From a checkpoint of a small transformer trained on Wikipedia.
Size: 11 layers, 2 heads of 128, MLP 1152 squared ReLU, vocabulary 4096, 38.8M parameters.
Training: a variant of Muon for these matrices, 5674 steps.
Each number is 128 + 24 x the weight over its row's rms, rounded and kept within 0 to 255. Layers, rows and columns count from 0. Numbers have three digits each. The size before them is the row's rms in percent of the matrix's.

# down: layer 8 MLP down (transposed), 1152x384, rms 0.0343, rows 451-503, columns 0-127
# up: layer 8 MLP up, 1152x384, rms 0.0604, rows 452-503, columns 0-127
down451 083:112060089177127104150113149137129138100140102152160121132100105127151115122124093128115123135095147148098151129145158105136132123149152123139099132116124129153141153164141149130151111149077158163146112087148100152116150135126148119108135168157143117135137142161093111098078102086119134145146114159132166113148107096111118120088109133112165097122133127105147148149133158120126126141141
up452 096:138124114140126104118116149119153154153114157164141121128143157112147176172127109109118120104127111150117093156103137140123125104161090169144150088122132142101107110131162111110115148181127134143100125149164113110144151115197163165159122145123119117149116152122158062146167127161169159111091126114149147128153128131166107139115131138120139136115157133135124112129150124136119136113119
down452 093:117127151115147128110129110125101111115188120114113116130169155150172134156105133173141082127157142157119106121172131085141118158122127163060147111070093147126134167149111112101143150124071129078110130122149149134141107133105099144110105100147108076136084126154139146093151141116123153123119130128117098147094109103122114122116172166125131145170125108122117122153139091125122139109124
up453 105:128137142148117096122130127130130132122176149102109151138081133107118118156144136111113133131164140152152099102137119136150146082165116153131123172132134155135146148151106087127105143184136105142124093177114123114150151099127156124078114089130152104129119154169136147101118129156139123128110117146100086140139111129137118096108110159099094138173130142135137135167109099159145126151095
down453 107:086108099128146143088127156087097175130157188149173162135141115148085078097125142108148103102156120141114154105126125087116171137119140107150127124097110122174144125106134174156083144151120113138146102115115128172119076138114155089122111171130156141110149138114132157138146123125133128098132154117143134122104122139113121131088124131153129133152179123094126129131108117135134139124154
up454 102:126158137134115125145155094082111160104116118146129113136122124140023149109109147147132136144167153098118124158118123149088104141132141124112157150133114119087102126136135117105132114127098078091132118108121094112120132089116153122120144141135081135151137133132136161100175146163149155143118110122121065099167122123129150116127110092100137154130115118121100155173190124111108103120159
down454 102:141128155141117120127108132172094137127088163159160120146110122112175117160154133111138161164126129117125171141175116132095126109122117169122110078158092096152109114096115100147096106095143124152076101140135133152128086144063113134143116156114141109108105142122145059130116128143087118122161128131128126151111096156111124179143168076126172130123166122143137134123076101097143147175138
up455 104:105151117114087160133111134139150136116084112135146089157161118103128110142101103145126120158112123128146121090106119120125159107114142121138112112143158134161119138098110132110155106164122108108145153138099087139165138108108113111149150139122114164128130100124135107105134132170131136123149126159139125126137093124120190168150085101099138118113136083179149183122113138119131124141144
down455 104:168094092111118124086125123154070134155134110127159111112128144107124138126110143123125133101152108140126107112121097131123107130123178112107138125177106114095131194154113165173128096102147119121124139118143127121125137121138122116140121098130102120142103122122142120151121165178174182133155122102148097134133117107101152084105131088121131154118141075121120163114133092137142163168145
up456 099:174145141111139086145094152120117102135113118095121167130108141147110152087125170128111119130131119088125142144138141139131105107118117168141123136133134138137159125172109166133144126147090130166073116116176116144131146168143106159101124135137137109102149095122127138110100145120128137124113119122147128135117110133111162115144157139154126080129112106133160131097145140113112116145113
down456 101:143114122092153108112139103132125124131140115149104148118123148163124110128123171120089152145132146128095105144136124150142107175129135158168119112095159151158139127128136129102148130133106148152174130088095141160121115149123198080164136132141138142160140163138112198148132094172148109177125156167203088061085144126083145135137111152103135087140131207122141109141116166120094147109115
up457 110:131167136136159141168113139139150114133125162126131106106092138163084150122136108139139140088099152113068094129117124147114177190146107094144129131179063127144138127131171138162097111109135114139165113096156104172120146157114119133152149146144159113133151108090099127170092123171150160121099126150130093131115128136092145109094124094128117112122098124121095165085111145127126121142121
down457 107:138135150141140168134171137135151145053168126160118128125128123113113160141139138089159141130162101076200147173096131128130152148167150157196099150169107152144158088101121132105149122077128120134140109153139153142174151094173140118133123140156152108179084126145084134137082099141116128159098119163128093156162123132117184154122124111135125109138129136112111127144160146131150085141112
up458 106:135104161165108139123068097160121135148145121145142134132140129086142097099101129114092123132103119136144108092115100121118136122135096119108172178141142162179121123180170123142109123094078119123174151114097103144157130100133099094127140108126161122129123124127132134105141151095129155140158140127076138098109134163107160105132125121128165099138097161139131125105118171158127114154113
down458 100:143160147107151135115126166101158084122188118138149144113084143150094131104113128126123170097081086079143104154107153117126116175123128087094156130159118113112138087166129116129157162130134167146116143137143126157169160134129099139090100149078098152159164159134167154158087070092113146103111136140153098116113172146115093140194121134107080126123120127130171132084105109109125124157131
up459 083:099097196119138128127145169135151130115147106084154117126139139141129128174178142121144148111132106137180092133133113150101113123122144105100142114128098126137140102189121079135135109133146081110143130136085149134124111138102122107099127128092150098115138128112099129095129119131145137123149147132124209166117124142154166135116131140085142071106117108125117149138181161105155125097139
down459 081:176148088131170109151123053115120142129122163090138126126117134120132138155114164156111134145122138116108155115153115137125109153156127106137130070136137138125132100137124180114134142109131109101152158140116140095130070099124140131131175106126134123156130090146145120132121134148138130131114125159149115139155107108171134127117104131141151094117123143158140160131127110109142106153140
up460 103:119091120120171134165124163103129143176125164107169111136121144134078146129169131160135128109140135108127076132112160057145129138145158161130128137121149163110126121103162105088135138162171137131094083143121147140134109132162093122138198116131142110127153139181131168139161118128128124081153137125109130117124137157111114197112111129122121158151152116126166135118113128120130128129112
down460 091:071121158116162106143126152133155151117113138128127114110117157117178165105120180143100124181102121145126119158073142106111099133097089119114116168122116130125089128145118123113146114144106173136103133142122144134132132114096114165140107163139130118091118155131126167158164123092094069146160155111094149137177099143100152094180125134113136103136112097149131127138108156138167105111093
up461 094:151135131104136146144140112137141115127128125106143118105106115124097100123137132128162108157097129111119181111138099124136179138103092128149076136185140098094135125141082115145111127176122113167127127146105121110078136171073108122153156128107149127106179103134132156134137130177180131112102095122139127155131148097134110130160131127079085089087145115137140097127130130133121155116134
down461 100:105117174105144074111101115083152113149144105111105111138110079141157121131132109104108127084082142093144112069102115158129137134140128094090162124139108122132167110153141109135097123090098121134099135111142097098140154133132145099153160182057136148098128119179155109136168134095162131083127127184122094168139131111122164142135121117112073126122147148167134114152114140149143101162112
up462 103:143137088066132129150118132135113150126137126122133145127172120095135105161165124136089159143130132115159132098140152031129097148146096143146135112113117141113121082120158140132107102133140108112099126156117133109085102134165136114132105100118175149184154145169139164122115154091137141114115135135142114118117140108165131113143156137140155113153172177134137155098142126133145153130149
down462 100:120070167141127113078124107139105141137135117129125109124143147171139143166137125132136089145142176143153124127116159129108117143140135158132177094129115129125169144148106157163170116125124141134162159112136115134093137103131145134081091134135151093160129104134107140110121142079130126178152106144111115133094142196134142163123139099172106160107159130178123114138103081143072130118158
up463 094:108133152099154122126103107071150120104153113108100131100138108150095107117084157135074109143141128114180136094078124166176107147138092131118113103132081141110091160125105139099133101095156146174147115123103111122154092112109115123109161133113119087093118135128119134126152087077121152144141111172139123092084137133131124169143155141122109113132141182150152127105082137123139137133157
down463 096:112149161137156116119072153107130137153143135080092149117138088095168115115183163123111106153129143168125122114126155092142146134112111098105139120134153112090160115117098127139169096145121120148140092076140157090096123136178139113150164111123117136108184162102118104163094113090150130137119150161159146140150144103160098103133146129110098127127143124177106143136122131120180133094110
up464 108:122126120165137143116145139106118119136101134119137113150118130136126137171160114170126182116119148171117148169152099140152111153109076152124147152126154100168148131127083106113123117113100145134107126117084121105130156048138117173146164114141140119190109148103206149125121104133178115135124079114132115166148103144194163154123099160135120135122162087144167138136102161089148126085124
down464 108:174163152149190109120155122110172125119134074159156090163132114144115126069133150137160101102141146152137116115162102100152141121097134135102127127131155160159146145189118102162115122143096083160119141100165114121155185187079129101117085156128106099132121158114144134099108138102150130183102126123147113157136148078129139143119103080127126151137097123183110115137084108112147101094093
up465 106:125144167149132122154166135101144132094174089108167080111104119127130139125123100183115125149174143128093125119148146142109126121125147118105108133126100166117099144106124154132157124120125110087147174106143067111129147124112091084144143132118103137139156115152109167121159124107076089150170142120156153119175118105144131080114162129132061174097177170122161105164118124126122178132119
down465 105:124105115136137090129122136152120159135109138108157123156133123137105106087106085123114082153132156163094062158149091141095044088174144076137168147119178106165141150151139154104146161148129148159121152124122132127157149135136110114166118112101123141130140098144112117132153114158138152149145144088124130112091159108165145109111107123153202171118098117120128102118192139141116141115141
up466 102:133117080123134176186144106111157101110135124089125128165127139128096129130103136111143101117136156105097160132069098101150134091138140092158185131116130160149100087113142139153146138129199177133124140113155134108146149133113119134129143130118105143114111109130180117115138152142168125112137174143147121175117151117088146129118164097073107144122093120114189140119118123160123153173141
down466 097:114126164136114124117145139132108134186139136146163107167162133099116113145160138113129136097115091118157133154084125131118141145095169129145173124132163147104145074099135092130165094132162090113123093096122153129134141103111135138122118106101117076160118156142099147092122164121134126125130123155179117117145125144162184119133174166149107126157104154107140109115179141103122141090147
up467 102:144106088133146132114153114125110125077093106117108123102164122146118098114131106163149114144138111154126112140119116115124134131161142124131112154074131132149099143126098148138120155091129175125121124120099112118125150096084160143127142135150134133153120088090126144109152151141158110124145172158093188082149127120089135153089153113102146198146163162100152095145140155137114109134117
down467 103:134134137151153112118085116180151180131117130158108108129124141125107125093141162134131079106083103098126078131125134163155117085120099117138123108120100108103157143136097148120107178178144112121136125152157156121158178126124128124120099167117108182107129147136081087128083108094083146123151131141169094106122146117125148131121146134145121115138138146108108119166125162106140122156103
up468 106:128110138139109118126160131130164134125152105121150102126112139128118084143127160129110158120120113141095143136115145094123138119092146124125180140083113116179141093116158122130119135170195161103076115100099116111135140131146141119171144090140123161113137148122141165170166097136132121099141132122146125147165132132128129150138098061085148131147112107116163100131143089118090097156130
down468 096:086184134072124145161143152125131125120098087131109144158134121148129114154111113078112120164113114136097113122112162095114097118136154135100128116143120151164145136105106116127162135140121126150127144096184147112147097145145126136123143127118137133147111170117115097091128130123156139123098121170155117117115120135136110130127141101110123159136185138111162102156138117125137114119143
up469 108:140129143144109138169149120116132134140131121098120126123138151106163138121126167131103116100146150163133105094142138156168138103143157094125121149153113144089113090128140146164066148096120153141140150115135106123138080117137092119139120150107154105164144114146144129143142148084148131126107108126156133129110147188117109148139144112158128137123117134129140140120149120122102107115117
down469 113:132089122080122115106103147120117154113130143150113146139109112086145100127138114109137102095083097125157191184107134099132114082100160116123095130154113148116128126146119118113115112145130149090072120152092128138135143152159129140105169110100091097145140123131099153088130097120130075125153120143153126188115096107086163127172127111154119128177097145125131132113118155123125128112115
up470 098:120124137109098163119120112129131133114144133157167135149155086123126103123121096114121101132096164139176109135149122091127124140154151131142147134158099096162134164128165154120133120140121105166121123180164097120105155073083143138143138130141120098149152132143100111140189138135168156115127112147096126163149129110103112113114164140116082124125082072108141122135162120094146149144117
down470 098:137185122120173157136149129146170143099149123166143149173135150177137090152142129148110148110145125098099130102105135144145122132157134129178122137150104085128158105132119124097115097150087126116102132154112116141100096108134129124140157100132128113070135157155125146104115136113167175131113158150115129130141127162118108156099128142131093122133168137138105120109114129118136154135149
up471 108:113146137148106095102127171148118128133166116152139133111174120140096093162122171153127135150200155081152120117117085152148115146090141147116112123127137111143144121161117140133092148122123112107154159129139083124114143108175157118131129130157112124150106128152141138144158163129168125122165066106130140140142147153120105087155136129103135113101134119135097168133135147171095123152131
down471 108:099104073142110118116130071131123088135138167161121109182098112089120127150123159110134119150055114138140133113107163144098141129128156158085141143125118148155142138134153110180140104136197134119113086095162117162104109154095072151150160079145122118111152123093166135157114132131127112133098161122123140185108133131127102093106142118089117157161103070120139110171146125108149113124123
up472 101:136090120068153122158120167111122132129153116105124118090171120098134152138137136115125143155101154124148118106128138047126119141117164094101169133096145125098161165146138141155117120098115144144079128105153120099149109136104103128101107163108165169128123116126139157141135147096155097128199132142113126142139141137116143158114099096131132079146118166144166115162109144099110126150149
down472 099:101125127108118109127131150164086156066113166153117145128158168159119112117131113117087154121088121127068172110149147156077137108132140088147148123128144100117122093154108117128133138143151098122152162121107116141123161093120116124158103152105120136115092131149110177124159126143143154093140123126140098156112122161115164119121092125137127116120116100119128128118134123140131100125128
up473 106:138151137145113091160096137142224092160108119102136148117148137163138139135137140138107138169139068128142131142148171173101099097133132140149122131123146094175140157095138090111132104144107114084131087103155127131158105139114142098124107128141161093106136117121133122111172140131128136089158141114113166100111149158132174117115156080144109151117097132145117144120117146147123144126124
down473 105:091099149124134142104139112163154135100167126156132067082129133164109151102133157065147110147156106134119122151168142120107123095119101125141090116088126124111130148106130100133148092117163149122159137096190104129152096097124149131139145137105159136122196102122148076137123142122111112115091112127138105127111150104100156099148106122127152120100163109132107148095101116151174141133150
up474 081:067121119119152105120085108123146157121114119131110119109152132113160133124111177116137117149152160138099141088146129149144125140110101101126150119164140075154106138106170074101123119110102122142150148158147098152115089147119108144128111101148153154132086148155129124147095094116093164152112138070138119065139138150086190093128159131152107176132151102097086125159113095124128082153128
down474 072:135131121099135094109146091180110138125128116133100143121127148127136117119100153146150112102117172125144105148148149143138116130104149153115148126152148102126110139114119123127130116126117114139135127123136092135141142146143159174123154115127139109145116145132122138129121133136095158138126099129124128155130130148122127103142082112100123130080138118144136113142116117118147120123200
up475 095:115063100070112121134140115106137097071119126159099130106117121127137126133103096181131145123128111116110134083130121142146148110159143073118162141118159133077141145133078111086125158152110181153131124160153147140124144165126136110143130093128126126110134146180162117088142119107125119121151121156098135115150152164142116118153151081137133083116134116163107179149148115095100094126155
down475 101:131099146087104127143180157163126105127101091094140134095132115144146139140146104124132145120183113140155175103124119106154150146161134155144132138135163152159108114113158142135110092153107120108080119174169105094102110131139126135144092102119130114122095165126142170126118156111130114141146102158101070122145157140145091131129156128088098111152121163104106117138078085136115102080136
up476 102:120111148135120125117111128125131146131131159118130125188118149110122125101075126193136136128143148140159155140129121125148131147097161106130111142109076153174165164155134092108104136112119126150133144119107152147116105067142163130149132176139108096131127134141103132132126129110145115082147113122131107110150155103138143142147126141114133148116138163153123137081114132080137157121143
down476 100:107104150132137128144117105093152112104127146131137152136117112131127107167134114100142160094151106153129180145126115128153131127127132120163174088159119127154116130132103117121168119134145172132083124105151149123091166170161104121109124152172118107113073069085112111147137129085123143142157100089129162113111106158135128163142110181103171138083104085114116141100124152084156134114138
up477 099:138104123180160119143103151106097103119111161149125149123146147099095156148097126139132108123140111093120070145099163149143161079095126070122146113106138170097127177117129106145095130104095125120082124098106137101099124105112164114131111104094105141134155124142156133150145118122138158151137133142129151091167136162117104111122104080133108136134108126149188157127133086140096143105122
down477 099:099117152098117111079122091159137155141134165141109171122127116133107111164115150146111137109178109105093125095112165112147156129135111145118124155155105200110090162143095148143122138139135143118155132153122130167111133131130127164120087122099114163131093143143146119106091139128101141085117158116102132140137116132111118116178129124101136116115124149103092108093144081089135161131167
up478 106:099117178112113170132126156126122145123147135160099120185144132117089100141070123142123149124104109127151120153142116110134106123155151096136131160123135143113144085127141113125138183149104113146101125130118166158142118158126156150111155126142108119137180113140134176132135084085113067157184093108125113092133150084090153103129179125119132157126112139118071103120108145149147129152148
down478 108:127130151111160144129103150130129156078147077153131154086093173171097120158112117120142147131135125070136105123162114159133177144116143124098132084135114130115153142101115128119170182146089094118167198115120150153129129137148084143188104116141120166133134113139109127145108131132093190129166142135103140108130132102144112160111149110158157121120131122130115156148150110099110126084169
up479 108:117104127082141109138118160137081129141103127146143158153148127142162100093098127091162100159113133119154114139118132116102138149079128137108120108175119095143145108139105134111099140153107121168171113157125135116141139100129111094130100150117105096128117091112131126136104156156128139152108125127168105114132168145089129141139161161172123131172133142166179163143114115114164143154095
down479 113:132129127137146149117111113144139157085108076129167154152157101108110089132174154125150142141094155133114149163130089131101118142074101140152130095133138108131107113111150111158103109143117153101164133147118110089074183131134126142182118099104110158104111091116132156086133129126099136131098147109094134111159125078060115094139102115145147139152124135090119104120158101159133128154168
up480 101:147129143134156128149120119128153145063146140117099143119131095169145079138146143100110112152145109118131144146096121121134112119144093151175094125102106096117115090156153107097101147115106115143147131116098157190142125133121111139125129137131087130153127123158146123133148102100146123118089097131086102130118144155114150109123138147137103121148117120139112134133087131146122139123075
down480 099:111116135107111114079105137115176120135132125152131137123135172118128150087151155138082104126175130149109096118092132178143126113106164111082161130125159142163119119130084142130145096140126084129136172121110120087101119114114091110109129094175134114122131103128101133167114159120133144159155124120140098151108096136107109113149113140080108124156096133124133129137145162156170091158148
up481 103:154141167155115094129091146130177151110177132125143103132115112163131137085131181131156110163120135131131148111085156142127129183095108155159120140140104122158104127118135124117133102105140103113150162101070126115125132145160122151137128124125158112098132122135133170112166136132162115131111148139120130113153126144091101145117102146124139162157132120130122116168148096160125127179054
down481 102:153149132102153148133184125118132125098132132083146150155161156094163130112139137129135139173118098131132142148150159179164149146094130166143136185157145114127122144171127128146137115124091125131076088096104121121157121141152112131117160125153093121064125116098116133118130141203078109124105157144126130134127109149107123112071181154151159139147153080149112102144105107146151138133132
up482 106:145115152173128190168148144119142101103158124150145128114142123128097149107143144127132107100156136105114108139122065102152109109171147112153121144155100160161143160133140142144117175103140139168144108129084118149141106134112117120143111102083130124153133140126133117166141155092086129118114127099106115149180152110121173108173100123115130106158115078175065119149098166100117108127111
down482 119:173198106128147141134137109133130083104181082122137108143111083125146140173147103137145129069148148107111091131141080106121124100121160131133123117152114099103095099147150095180174132100132146150155121142124117142130099139160134106162174133141120120102112134163123117157115136131081146120102143145125139112097142137111134114149118139188127131148108082130109133174115139122111103109132
up483 104:081109109147126133109128103118116149129133126106184117142166143114099101102110118125136125131144159116120115104137145087104121113132130136162116121089135125141127159129126115093126141119143102104053176106114133104107130168150106151131144151100105118151117176134147161121108138092177152133152076067141112117125123114123087154118153155112112131109102173142109129163120091126151121149093
down483 107:118112097152144130112144130138143173104080132110154140098099118163148166128143120155144098116126113152138065161144142084112096103114126115148110129158120141084094120093089186146184112115144134098119114115136119136173132172132192136134132156121115127136111119128158133125139107124134070136133124098101100110117119155103124114172122095106096104162140129151116118110146129073085141131185
up484 109:100157088121110136107133100074142167146144090112161103097121158126151097108157126121094133143160162104149104142124117132141165172127144118150113148104133104142151129140150148106074120166093077108147166114125124136111135125128149124119140123146116133160133165140080111104064144119154098131130134121103136142111112146138157127140115080140177149167159154089106133159149100134134109108135
down484 108:136117152117116124136142100173131100085161175121119113104129125121140121134156116128105113157118135134120112133169134132149105188172131145166145113113154140085118088166115100160112115106135150120091125150106172116117104130125123101153112114120077115142133109147168148108132180162123148133135098106112079111139132146093133138132123145093134092148140155151112133125091123103165094101113
up485 086:112068108127115154102131103169186098096161175117176136125146106156127114134106107151126162107112142102141142119152076143145113107139128079124114090143148105122140143157113091129159151075121150115109165084120128145165101160132148118119108117111127101112120128168125156147130117129106138107143159133176127123151141151134150093158114132122092124144151148129141114152140142105132166136184
down485 070:129148136117121119124116096138148139119131130131115113155113124132155151123081130151122141121143168111138128089123136130133111175142130113149148147110142149130137118191125106083102144110149147136122105096124086163092116125087110134124116111088132141147114106167116158097116159108092166071111145114118134086102067150131132110182150111112134123144117179110144134141083124127118086139155
up486 113:168115108141116110122085130118118116138134161125139101145186137100107110169124160135122134068103180106091098111103138121140107156105142137128122134160075133123118160111136172100130161117123122091111113168148123098137156107169125113117164122157155152153112159157124180164187077137163101124130141130153108151122127109115132163139098159172127145140101136158113140120123113126139114143144
down486 113:148125143136122103091137105140095152120119088126110138116154150137163130134154102139143140145143154133102110117128132183160135133141164186128130174108138121121192111093135093150172145177139129114102121128104166181139142104138121113137156136125129168089151118133122082117102086133107140123109161145143098142144144111152162090126157118129113125164156180124141116086150116158119149113144
up487 095:114132154100098128150153115122130136085103186146137141115151115115125145108117149122113136095149134102146135148138110149155070123126098126148148127122118155111168101073129103112139108151144159140126204114166108141139117110126161096167122111097127133120147152110128092150131090072125150147160146144116129156108128144129131114084152077174127123105148126132112109109131092113173113194096
down487 094:114191150107179130115109121145150136125135111162162151150196142129142135127143103107096127130125099130089140142098167105144141152132133119080135152109166106119155154112093152134097108133105100080108153111141108124179138098134097180147168143113092157117116115147135122135157127154107106154090118129104088099160115133094116151160124104128137115162139128117152132135151145116136092145152
up488 110:100129131134115148183059117116135079082128115086115175135140167128131167133116116132073088117110172107106145121105155167121126125154115126118140117140091146111104124115116154131144139153136142141124125122086157142167116150157100128152146106147164126100183104095106147082162147096135111131162136109111105135113173117096071091092132134160114117130150124150104109111126156124156149107157
down488 096:128130108108135106108150099105144100097129133142142132152118168159151149118082104119144109098097156088140176122123109125106092155121117132136143113124112097129113126115113118128156125140132100131112142160104122132155149136154118131144110106154111113152177148071110095132133074133143115120142110118083092170086132120175132086137148110154170145109128107144145106125119147135160121138121
up489 099:100133130165161122135147141091147118147156116148177157156130147132131111163127147120144200128115139133110106168137137132155132132150086121114132128124078124150147084126168141085129111170142157199164132114160160125106117144147136115169127133120115133137145136144107186169152121158201146090110092161130142119127169162134122182125118131123144122148110151083143150111134108113137120153106
down489 096:072120173128092108131124101141143134135175083177116117108164161145175143155157160111122111114129159130104092108113167127147108119138084096133156100126098110110119077116184120113108110141135127125164111144139114125139158124098092105140126085097157133134110150164132135127138152139105139096159111112107106173160135101126150112151101144071145150128168102127116118125141087117140150091146
up490 094:123093155139114133117114108107121139143077133133122130134113147106139063185108151102112149138087142116147148114107116109146143162182146103201138112176149189173129144167123172107154118093172122127143107132113165145047147086139138136106107156082083134129130130109150122113076135133120078139110088144121121143155093111150128110125104146109106145129106132114135124173128146096144104150127
down490 082:127135130104158083074164101160108179102130169172144098096151137141144100181117103123128117142133165112100123096113141123143128140134150141130124126103099138111139118104146126126143112147131098091098119124133143174168114108113151116133147155150135135157140113154111160120131137125172098168143148136125186113101150138088095137120131158092084123144113126117117162167120129107155148100122
up491 088:113113128142093133144114162126091132137177149095127119181120111128130140194050117152156107105141108137118152128147114156159137139146171124163128156136128185156177125109118094124093156099088143101151123119134130107112125088110121125113115115116115134118084156113105128113159142133111104119140107128111161132174131096136132154108106123162119134143109141120129110156174106116142173124073
down491 087:094134132159132129131111139128111112137096120132154127099105093146103129143130166116160177128169140108157105154078153115125107135179135132127122108148070136163141121099132166134125121120163066120101164113096140150126122138130145144126138152102100125134134143116147135133155147117125151119152124120096131101099135158132135126143154067080161143108093176093147165096121116156177131138119
up492 108:166142101188147163117147132158156133087130143123123135112180135183138101152119150119123116156165155128122138140142142136105138153104130145114103156127135137119167103173170136122127133129100123126091150143155111159099116143101161147124146121102135135138122126117137143164167126152107118134159115156086130126156128154088093132135122123159127140149107117126151089091106148178120131117132
down492 107:126138122108163132151118115141125115133122134152156077124151172132063140113109124104085133158132147147135154128127127139101185130117174109121105172139130183073129139125153108170130144128096122139161103140163161145160129115160131128139122116132105156174108125111150107133150109133115153125104109123140129078148090117147136150152112137095155167140123142118137127082146165115165135130128
up493 097:122144127165109160115124153149151114132122119125148108071104097078138151165121136124137126123117117183142098149061135141132097164134117143098177141121185120122131144098135137107148136076129115123087110140137149101194074151130111142141134093142129121108126106167133103156129133138112101080098065114160107147110183169169118112110129118132122149115128126126142144078166125098150128150147
down493 098:103090091168147137130158155114122131082145120096151137142126120144115079147086148115122160161138178141097110113144143134151154126104144116115085129140138148122137122113143141188138150149162130149150123114172108155149139101138076088144129117151117131127144107168111106134148138110153097095137126145121080102117089127123120126095133143101142156113135095111129123137185132121122129126155
up494 097:171168140133109147150129094120138130129101148144140127140139160142136100115123148129165162150155123111153124123127139108107133129162068084113133154175151095140128096109142127147129145089174184131150064176167079103114156123098137129124135170166123137143116100085135152104150140155140130150127103168108157107108104115126099146114124126132160073095108168116117162153089118124103129093161
down494 099:151116110083154137107114123107191148089159154096068153153118137119116144129118109100119123136097148122125163113157133168113115105130120158142156160127162156125074139114122123161153144102164122133083141146126155150160178123109106117076129137154111127126176137185138154143159108170115099136152126122105130148149128155133110131163104142149129130174127078106140126107126211116132110103111
up495 095:075134115122101107151151166119147082106139153137126105148150123152135113132106121103060138116106133135173082102048099142151075128139095133110136095136131167121144151098120196143124147148116094120132111128112151068095134158105143178139119099114121117117163116187151156129192123137153114160100140135114128123132110138141118130123172179187103174100134101150122137165148131143124099177143
down495 091:092166108134147099107145154176183078138137127122129083116063177140083124123106114152136104111080117056138148108169127139111119111107108163109122143109150122162131151126097145162141120127108155150134110104157110126131116076075136138158120108121104113171107141152137130103082138157110132139138093149116121114090115163104104114135092126115174148171135125122142123120171082120145102153120
up496 095:113143124122090107196124117136132106093160150161162139169144106114120163109154148142092146168104137166106127167134110111134108144151131138128111155104142121109112146134159098144118086142132146142128131146137086136117127152140143120100129150114152117114140173141118094134109100159125130153118124116111119152139143151124165143113116101137134170181164094157164083128123139128118123172078
down496 093:135129109116163111118128120100116158126142101088145101157121115143106139139094110150111114109129120102125148138083205116111117111142197135144126100141146133157147134148133143148126101143105138134141112131143086119118148113176155121097135134147114113129110164090151118128159112162165176155100149158131150128125126115113136126090152087132122151142136149090116131163104078153125141162107
up497 111:106127145134158100135121139162127131162116133113154126134123154106106149135107139127141103108163105115123144096136123144120128119134131075149107119114129116098170129122131132119114085135116160101136075086095083134137073102144126136091144125088121165106135120104136115080126143090137105117135113088091186121079121096159122119118088136092095176136107103104120113143154133133104156177121
down497 116:164161123127110147102083128133124109144083136118181116167115152146164146151119117149129138158136129119092141149176128204137149137145137073148123123143115143137150116165126136105167119086083110160126146131120095128118169119103143115094095154119140141112113112079112110122142132122153126100112089116082148140103113113114139112152153103146124095134113131097130150170121126097126119140122
up498 108:130112166140116158143115104150122128133160147139125131131101058101153120158129135116132128132132128109156120149122129066109096117112137146186154150146117098118146116136131137141131158148123120154117094121077127118164144132145153140159180120117131103111072112095102116125147129099114156122134092097107159114124137099108110139122159164158146141127149141140148113139142116081116165138126
down498 110:113145107088107073116137087137120093134126110117126112101128106162096138142132081102140150153093145140161132129161142113130143110098138197098148117135140133109128100115111120152132113117130134108121163129131183088129126098123120119110152139158139143127134110193128133190117139103126132116115157139159122120099150151119107109146110130138076133163106129154137160132113124137149136152114
up499 101:134141131090162120121095151109135134155184148134132110091111124098116139128116147158122127122130121116106153157069109157183140133120079138166146165081116145162143127130139149116111151139117099121128124124115171095160177147124146157101165111158137114102144152124153127150132139119110121123143086125114079116116198176131114111168164142138157075113098097087153111134099121134166166132114
down499 107:142130140113117139161149156140134133142100098105122141126163167134184135154157108124137119087098142113140143147141086146114093137131121130129155130137135105120101154158123104076122154148139101147138179131161140139125123131131118144139142142155112092132152155094105125084122154157131097118200124172124115099106105163128139105170168099181168112130116105142139131116109152106145149144128
up500 096:092152114151057110148093203084185097136119083140117132117159123104152117163122134105104137096116124135131092152108160145104144101109124140109175102141119130096174149135119152114142123112117178152148130118119117135104144157146096166152175144129089171112134127104128114155153117167111130154158157072113145130116101107140129096108123150128137144117136133075122141140126107129150151105124
down500 093:088129128078115111119151092135147144180136132118120130147144074169127169138157124164123117121120123096118111132121130128117143120079154126109150145146095140126095122143094135102130096109178117093099119131149100117112173117118085121089121122099146128131137129129136108109112133128100153147121107110118160122117126189132133146124124142110136167133120096121124136133141138098170078140141
up501 101:124131117112153131124138166135104122069114166145141132081113152083137138094136138080121139115161109119154123144124122147145137126104165116113064077141114143109130098156119133097115079095074140147097137092123155101122157136119128149131127137128131169116146124111158111146160131097123105130129056099062145119127135116131160126109142136137141169107113108103159130129109086116107104126098
down501 098:100120174165141110136179147152128138117179154115163113147158139149072116123168094121128111084164106129082097131117172146097100105135136098143140155088072132143097135141172139110162113110141121110172117131131090148145136156135088172094195125125109124099113172104092114130101134108123073162135106136095134168126085126130155154123129158156110144110124163078117160118119131139162097102094
up502 101:136127075121149121156172148118176125118096154112089114145116144103137125114124166121136104149160078115155120136130136126153141146121087089150102114075104119128125121153115183132143111126120197132163142116105133137125119147163149124103139144116122144116162124117163124139137143122125105134140048078099132115142140112132124143131153104098136113138087090117154094116077127133122107132128
down502 101:149116152153139119097147134102121098094152128134117162111135179142105060132130135128123110167130132133111126144095104141097123110109125142063139122129127109107130155158122156093179107154128129165123116148133097166136183140135119083101129125047149126149117113112086084128116089154105129105108140136167196142111147100146110120111119099087106098176133092156123143109100112135137130136139
up503 099:118159119092108159150105145127134155140152137166141133127143133125169124124095156120159148127108069128131097136149134120140137106129129112107107083149127144122158125151154129112100130082163152126160150149121110142156118115126135085120110126104113108135094199114103131095138083151142173118145144148163135146114128144132130141080190103142124143143174093143155102166068148145105123165130
down503 103:150097132097118152103158091126176094147133116138138113145118127131157109175173116111183114097107132117146120151120087116128118105094103116081104122154115133127170132154155113122104133144113086098114145120091099112130111143156131081160105128120133155135136151099117136125129143120125129145145125169152147113137143127142072130124114135105158123125151149121182153124106136135133106156145